Part of a small language model's weights: vocabulary 3895, 910M tokens.
Each number is 200 + 30 x the weight over the matrix's rms, rounded and kept within 0 to 999. Layers, rows and columns count from 0.

# layer 5 MLP up, 1280x320, rms 0.181, rows 133-153, columns 240-319
234,172,149,217,212,191,228,238,203,161,163,187,184,214,158,203,213,190,239,201,226,190,210,148,200,210,179,179,182,225,179,174,181,201,202,179,243,155,206,190,196,176,131,227,262,181,194,154,239,243,178,196,201,142,180,222,145,216,211,198,236,246,199,211,185,163,241,177,170,186,220,182,191,233,199,165,212,198,202,207
203,248,246,221,197,195,178,214,214,160,213,231,243,170,194,188,202,231,213,174,203,214,217,181,194,178,221,132,227,185,196,225,178,183,168,212,196,200,223,265,212,205,194,183,187,212,150,249,257,216,236,206,175,167,212,184,219,160,186,161,207,227,202,205,216,233,215,175,214,192,181,202,176,193,166,233,161,239,193,263
142,232,235,233,233,124,173,192,200,199,199,201,191,165,258,204,202,235,228,129,208,214,214,225,193,247,192,201,180,195,259,197,198,205,157,181,211,232,248,159,174,196,200,201,225,177,190,161,217,171,176,175,220,195,188,224,249,222,195,159,208,219,193,162,236,207,195,200,208,214,185,219,185,192,123,165,155,230,195,224
169,244,203,206,199,254,168,180,172,161,180,206,226,163,193,215,180,151,240,157,238,202,192,221,202,236,192,174,268,247,202,162,245,183,202,222,227,230,213,176,216,245,208,243,188,209,208,253,174,212,228,207,176,161,225,150,147,164,210,170,221,167,204,162,217,184,241,160,158,174,195,200,216,173,261,162,212,246,231,182
202,195,213,224,198,182,224,141,210,240,246,166,195,194,222,247,177,220,217,231,166,222,222,230,196,180,238,236,127,169,145,153,195,261,158,194,200,223,178,188,209,227,217,173,169,220,199,219,224,208,211,182,172,167,164,184,159,207,196,204,249,220,206,212,234,245,221,199,161,187,178,161,236,233,268,227,228,213,224,229
199,212,209,198,192,224,190,216,185,192,251,182,200,194,184,167,160,184,234,217,205,242,231,163,213,112,193,231,167,196,201,189,172,213,223,229,207,153,196,251,203,224,193,229,142,181,211,228,196,173,231,208,187,190,193,217,218,183,224,223,203,198,236,210,184,195,246,188,205,186,234,165,194,205,215,185,169,192,202,194
185,230,188,177,188,198,212,244,167,178,254,162,189,236,204,190,163,211,188,213,218,243,167,244,228,195,224,230,141,199,192,181,188,202,187,211,219,232,177,178,228,203,201,191,209,226,223,204,198,217,133,146,193,199,204,164,245,204,226,211,236,125,240,180,205,206,209,213,157,235,177,180,194,212,163,219,237,212,245,142
198,233,164,169,250,183,197,180,181,217,255,181,155,191,244,225,196,221,216,233,157,221,212,243,186,171,184,214,179,220,221,253,180,199,169,134,218,156,224,212,210,228,190,158,157,200,211,189,131,156,188,211,167,217,170,220,166,179,177,193,273,202,218,245,155,201,186,269,189,239,208,214,278,180,141,248,269,237,197,204
155,205,199,220,182,242,189,169,199,212,221,188,205,217,210,211,183,213,204,215,157,182,213,163,233,260,310,231,238,177,211,148,216,202,187,196,210,240,165,182,189,241,193,179,170,235,224,109,260,267,228,206,150,208,180,155,186,175,270,188,182,185,186,228,245,147,206,178,222,250,189,165,233,252,201,211,163,180,225,165
224,173,236,224,170,230,165,221,180,232,170,214,235,205,234,241,145,258,179,168,229,169,145,175,231,214,188,205,188,192,223,200,185,229,213,239,183,235,236,213,187,146,190,208,222,156,195,215,143,187,229,239,262,230,171,165,192,225,213,186,210,237,210,215,230,193,201,214,254,205,250,177,198,171,246,201,306,198,200,222
260,227,201,260,185,191,175,186,206,203,185,185,191,264,173,230,151,170,184,257,160,201,153,205,189,192,210,140,173,174,210,236,222,190,265,198,206,217,184,177,183,232,242,225,218,239,219,174,213,204,266,233,167,222,190,262,163,219,233,227,150,223,190,226,228,240,200,191,178,208,183,156,168,202,193,176,206,209,227,235
217,234,211,179,153,227,232,172,178,158,169,176,195,210,184,157,149,183,202,237,177,207,237,198,221,202,160,193,215,203,191,228,172,202,161,147,199,224,168,167,231,210,208,205,209,195,212,200,215,182,225,184,156,231,181,214,243,195,210,245,226,196,155,220,236,226,199,195,200,162,162,214,222,233,194,132,192,176,214,204
212,215,177,206,204,177,175,164,198,233,215,216,200,171,208,178,172,217,204,204,196,216,152,154,194,280,195,160,167,184,188,192,125,190,183,204,224,184,111,181,219,199,213,261,163,163,186,243,175,242,240,153,227,200,169,166,235,203,241,181,234,229,184,192,231,218,173,192,194,194,221,166,261,246,276,169,207,218,171,218
222,206,203,228,165,174,141,143,226,191,219,188,185,243,186,209,214,159,192,236,198,214,215,215,234,217,283,177,226,226,206,162,222,183,213,199,169,162,155,197,190,266,242,190,207,176,230,250,188,231,181,229,233,243,194,204,189,212,217,159,187,208,230,154,192,203,212,159,164,208,185,146,143,254,199,215,206,272,229,194
165,184,193,160,214,188,226,184,254,214,208,168,216,208,227,272,165,204,185,177,246,173,168,214,156,250,250,231,219,213,239,215,202,158,187,192,136,210,168,184,204,153,234,195,149,183,232,217,243,198,201,213,222,162,187,235,162,196,225,222,213,217,223,216,185,236,198,188,211,244,236,173,214,214,194,218,248,213,193,236
152,238,208,184,189,244,195,192,125,216,185,191,250,174,244,225,174,134,189,192,181,219,215,174,212,227,187,174,189,235,190,208,197,208,255,192,184,190,198,166,176,203,184,133,229,205,187,189,236,198,182,262,246,185,190,207,199,176,223,209,208,143,231,212,254,188,146,257,208,192,193,157,147,232,191,191,184,233,180,222
192,149,246,216,218,209,161,165,208,165,176,229,188,193,155,236,177,225,225,228,190,157,213,182,210,212,198,249,221,157,246,197,185,201,241,175,211,204,151,178,251,166,214,230,212,170,149,235,147,246,193,204,209,255,220,170,220,229,185,197,215,148,197,260,193,217,225,218,226,160,214,211,185,228,214,198,220,208,200,169
141,131,202,229,152,218,169,230,186,198,187,201,203,170,291,182,106,211,175,280,200,137,197,160,185,149,222,245,158,185,242,220,226,228,208,201,241,173,181,208,204,137,173,228,211,181,219,230,184,192,189,210,160,198,170,169,178,189,189,205,182,174,249,246,180,179,226,176,212,225,188,220,203,187,168,156,163,233,248,226
192,139,236,203,214,175,210,196,231,227,282,214,172,163,140,286,204,221,148,202,221,206,186,192,232,216,212,149,234,188,170,174,199,209,197,204,240,197,172,170,171,231,171,247,215,222,163,131,181,173,185,249,214,185,203,193,214,220,176,190,187,189,196,196,231,167,249,213,236,154,242,212,213,170,208,194,156,166,224,262
159,174,225,189,161,189,253,227,196,241,222,239,228,228,185,230,206,220,171,260,163,259,146,216,225,221,194,240,156,176,138,173,189,206,162,235,202,208,174,227,183,201,208,176,183,228,219,220,218,200,176,202,190,222,189,194,172,173,249,191,226,160,180,184,163,200,174,192,188,193,220,220,191,203,201,179,197,184,197,224
168,242,178,239,156,174,186,194,170,196,187,132,136,221,162,226,186,237,175,168,221,210,172,170,194,195,215,185,210,156,172,237,136,172,151,229,213,195,183,160,191,230,205,159,182,226,205,191,200,195,128,185,177,254,175,187,189,169,195,146,219,164,239,167,173,235,178,188,220,231,249,223,208,217,195,222,183,162,192,186
# layer 5 MLP down (transposed), 1280x320, rms 0.0436, rows 133-152, columns 240-319
228,211,167,211,200,196,237,220,228,195,223,202,242,167,200,147,214,246,200,166,167,192,196,241,172,168,229,188,194,211,235,205,193,184,247,182,182,180,174,178,202,157,193,203,192,170,184,180,211,240,187,241,237,185,203,226,234,212,142,184,135,224,183,206,217,169,273,221,222,267,209,213,166,177,225,183,206,194,227,218
148,233,216,169,168,171,211,189,221,190,150,207,153,196,218,188,174,204,223,265,187,271,213,226,193,193,229,215,229,176,176,206,204,202,245,200,191,146,221,276,234,224,275,201,152,142,209,257,214,194,206,219,207,248,281,238,239,174,242,164,207,205,243,228,183,192,170,185,202,242,225,193,223,216,157,202,191,184,201,180
187,165,191,259,196,139,170,194,117,189,123,183,158,228,198,167,167,217,175,142,227,182,164,172,289,177,239,192,204,223,221,225,204,168,166,173,179,172,223,207,191,249,188,209,230,181,211,237,124,181,176,239,197,206,209,235,219,244,215,228,194,191,162,197,226,184,181,185,204,194,168,227,154,173,173,161,191,226,229,229
182,230,219,185,191,159,219,164,163,215,238,230,192,186,188,153,225,231,226,196,179,228,193,225,224,202,219,257,197,169,164,215,199,188,230,220,210,204,128,197,142,153,186,213,197,190,267,210,155,229,185,168,218,174,192,211,219,202,240,201,228,245,223,163,230,206,244,250,187,165,242,227,160,194,207,210,227,207,251,174
197,146,203,205,203,191,241,185,245,218,212,227,215,171,197,192,203,194,213,174,187,165,219,163,182,179,180,239,192,273,166,270,210,164,209,141,178,245,187,212,253,178,213,209,209,183,173,153,244,173,145,194,203,220,230,167,224,204,182,159,201,244,186,271,188,202,242,211,250,189,221,194,210,149,255,174,194,189,205,222
197,166,191,201,199,221,140,170,149,243,179,172,211,205,244,221,203,269,150,217,227,173,151,228,175,203,224,223,192,200,194,238,219,192,171,199,173,165,209,150,168,238,176,185,225,135,207,183,209,195,200,220,190,176,195,189,186,228,160,222,169,193,205,230,191,192,196,237,265,169,212,199,237,187,213,180,173,226,197,179
176,193,190,172,218,209,198,149,224,224,207,191,148,194,184,217,208,196,238,196,169,168,240,176,136,204,233,219,193,214,194,164,224,249,151,223,122,181,188,171,226,227,180,189,186,146,229,144,185,245,210,167,187,254,219,200,198,244,168,229,207,206,178,193,190,228,206,177,181,204,177,175,192,212,186,229,212,201,215,178
215,223,256,146,195,211,184,157,223,173,172,235,147,189,159,250,216,232,144,141,197,229,215,246,159,148,255,186,173,234,213,155,213,216,189,157,228,171,222,246,199,208,239,179,222,161,184,132,260,239,204,200,197,179,175,220,177,207,202,155,215,262,192,267,235,156,203,126,226,188,155,145,178,207,159,196,179,176,187,187
201,175,216,228,176,294,186,225,215,179,220,138,204,191,152,215,211,193,218,205,201,184,217,169,201,233,186,172,162,218,169,211,249,165,184,181,186,194,199,238,201,210,185,203,179,183,210,199,172,201,192,150,183,221,205,184,248,213,165,171,214,237,203,175,225,225,238,182,226,206,183,179,158,182,177,247,221,146,225,200
193,195,225,185,157,192,131,189,229,222,230,181,246,231,181,186,153,194,151,246,169,150,154,224,198,227,144,163,188,244,186,199,153,210,201,167,217,204,206,231,183,236,229,224,103,152,220,212,191,146,233,208,211,176,207,231,238,224,160,179,171,195,230,206,173,241,218,222,223,179,169,209,178,176,214,185,222,177,187,207
205,198,220,256,228,144,191,164,190,187,243,220,191,237,174,164,183,184,219,217,209,242,194,178,188,179,225,163,141,208,212,212,218,191,204,179,192,125,209,171,207,203,182,244,214,175,200,184,227,241,243,185,218,240,178,164,208,226,187,163,191,217,159,216,196,197,257,197,183,221,174,245,169,209,234,183,154,229,180,196
192,261,187,172,206,155,194,203,215,214,214,200,144,203,205,246,195,194,107,165,205,177,270,205,186,204,217,235,211,123,236,225,267,179,204,161,250,195,202,189,216,203,136,178,161,177,156,234,160,180,250,177,169,180,180,166,229,295,223,212,187,185,180,185,236,246,230,202,192,190,213,224,236,178,172,188,224,207,223,251
206,214,217,205,225,227,185,185,205,167,221,190,192,199,181,218,187,185,204,220,221,245,153,254,180,215,250,185,167,201,218,203,193,150,234,152,212,159,194,186,161,168,166,200,172,164,181,260,171,241,200,203,197,230,204,225,168,221,193,228,200,269,154,136,204,259,200,229,162,170,171,204,191,205,232,192,155,180,201,156
214,236,195,186,235,221,236,229,210,232,211,159,206,244,161,150,217,206,201,169,217,270,197,152,213,285,199,176,206,242,160,203,240,211,210,189,229,226,137,211,265,232,194,201,249,162,166,192,199,130,175,171,156,208,197,165,190,158,220,107,169,176,189,243,172,235,228,203,254,216,212,139,144,191,229,240,200,230,211,181
218,238,176,161,229,193,177,164,241,239,180,212,207,198,201,254,166,247,249,153,206,207,199,175,183,162,232,186,227,212,207,186,231,159,225,257,185,225,166,199,232,175,217,255,179,193,149,240,223,200,124,166,168,206,210,163,229,208,184,180,148,229,177,149,195,257,205,120,192,153,228,138,172,183,189,196,102,120,205,209
180,200,184,205,214,219,245,243,190,150,142,172,277,198,170,139,198,201,226,258,191,201,167,138,224,160,191,160,172,210,207,208,186,182,166,205,220,271,219,181,167,232,258,177,197,165,228,200,207,231,193,216,206,156,240,189,201,143,243,181,157,157,266,182,214,219,210,197,206,222,225,240,206,211,183,192,193,130,207,206
201,215,175,250,195,221,265,158,188,153,171,148,255,220,242,184,196,182,185,161,190,189,222,177,182,239,168,255,227,276,181,222,202,139,222,209,220,215,172,226,228,177,240,194,258,217,240,198,161,216,199,190,251,170,176,211,186,156,214,249,199,181,211,203,221,218,203,210,198,208,246,216,205,201,185,174,258,187,206,213
205,197,222,216,216,258,184,232,166,219,239,171,247,183,176,203,208,181,195,176,249,215,238,108,208,189,214,223,186,211,203,235,195,180,165,192,210,186,222,211,220,225,162,187,188,226,193,253,224,219,173,172,223,198,192,127,205,220,264,226,212,211,198,166,167,185,167,209,152,208,237,205,280,162,185,157,126,222,210,238
210,209,198,208,262,173,157,239,168,246,164,186,264,160,149,175,188,235,218,185,188,180,163,215,229,154,225,208,187,248,226,193,178,247,220,192,179,174,191,189,163,221,222,215,138,201,190,228,146,157,249,165,189,186,207,225,170,195,169,218,169,185,223,224,147,228,247,200,215,164,215,232,208,189,182,249,183,189,175,177
204,211,195,154,184,178,234,166,263,202,155,242,183,184,241,161,210,204,248,200,176,205,152,192,181,250,177,172,183,221,189,252,230,203,236,153,169,171,220,230,191,201,176,221,207,169,188,160,166,158,160,204,253,179,234,184,137,215,187,165,148,227,209,229,176,169,184,179,216,235,147,207,209,214,164,243,150,185,202,126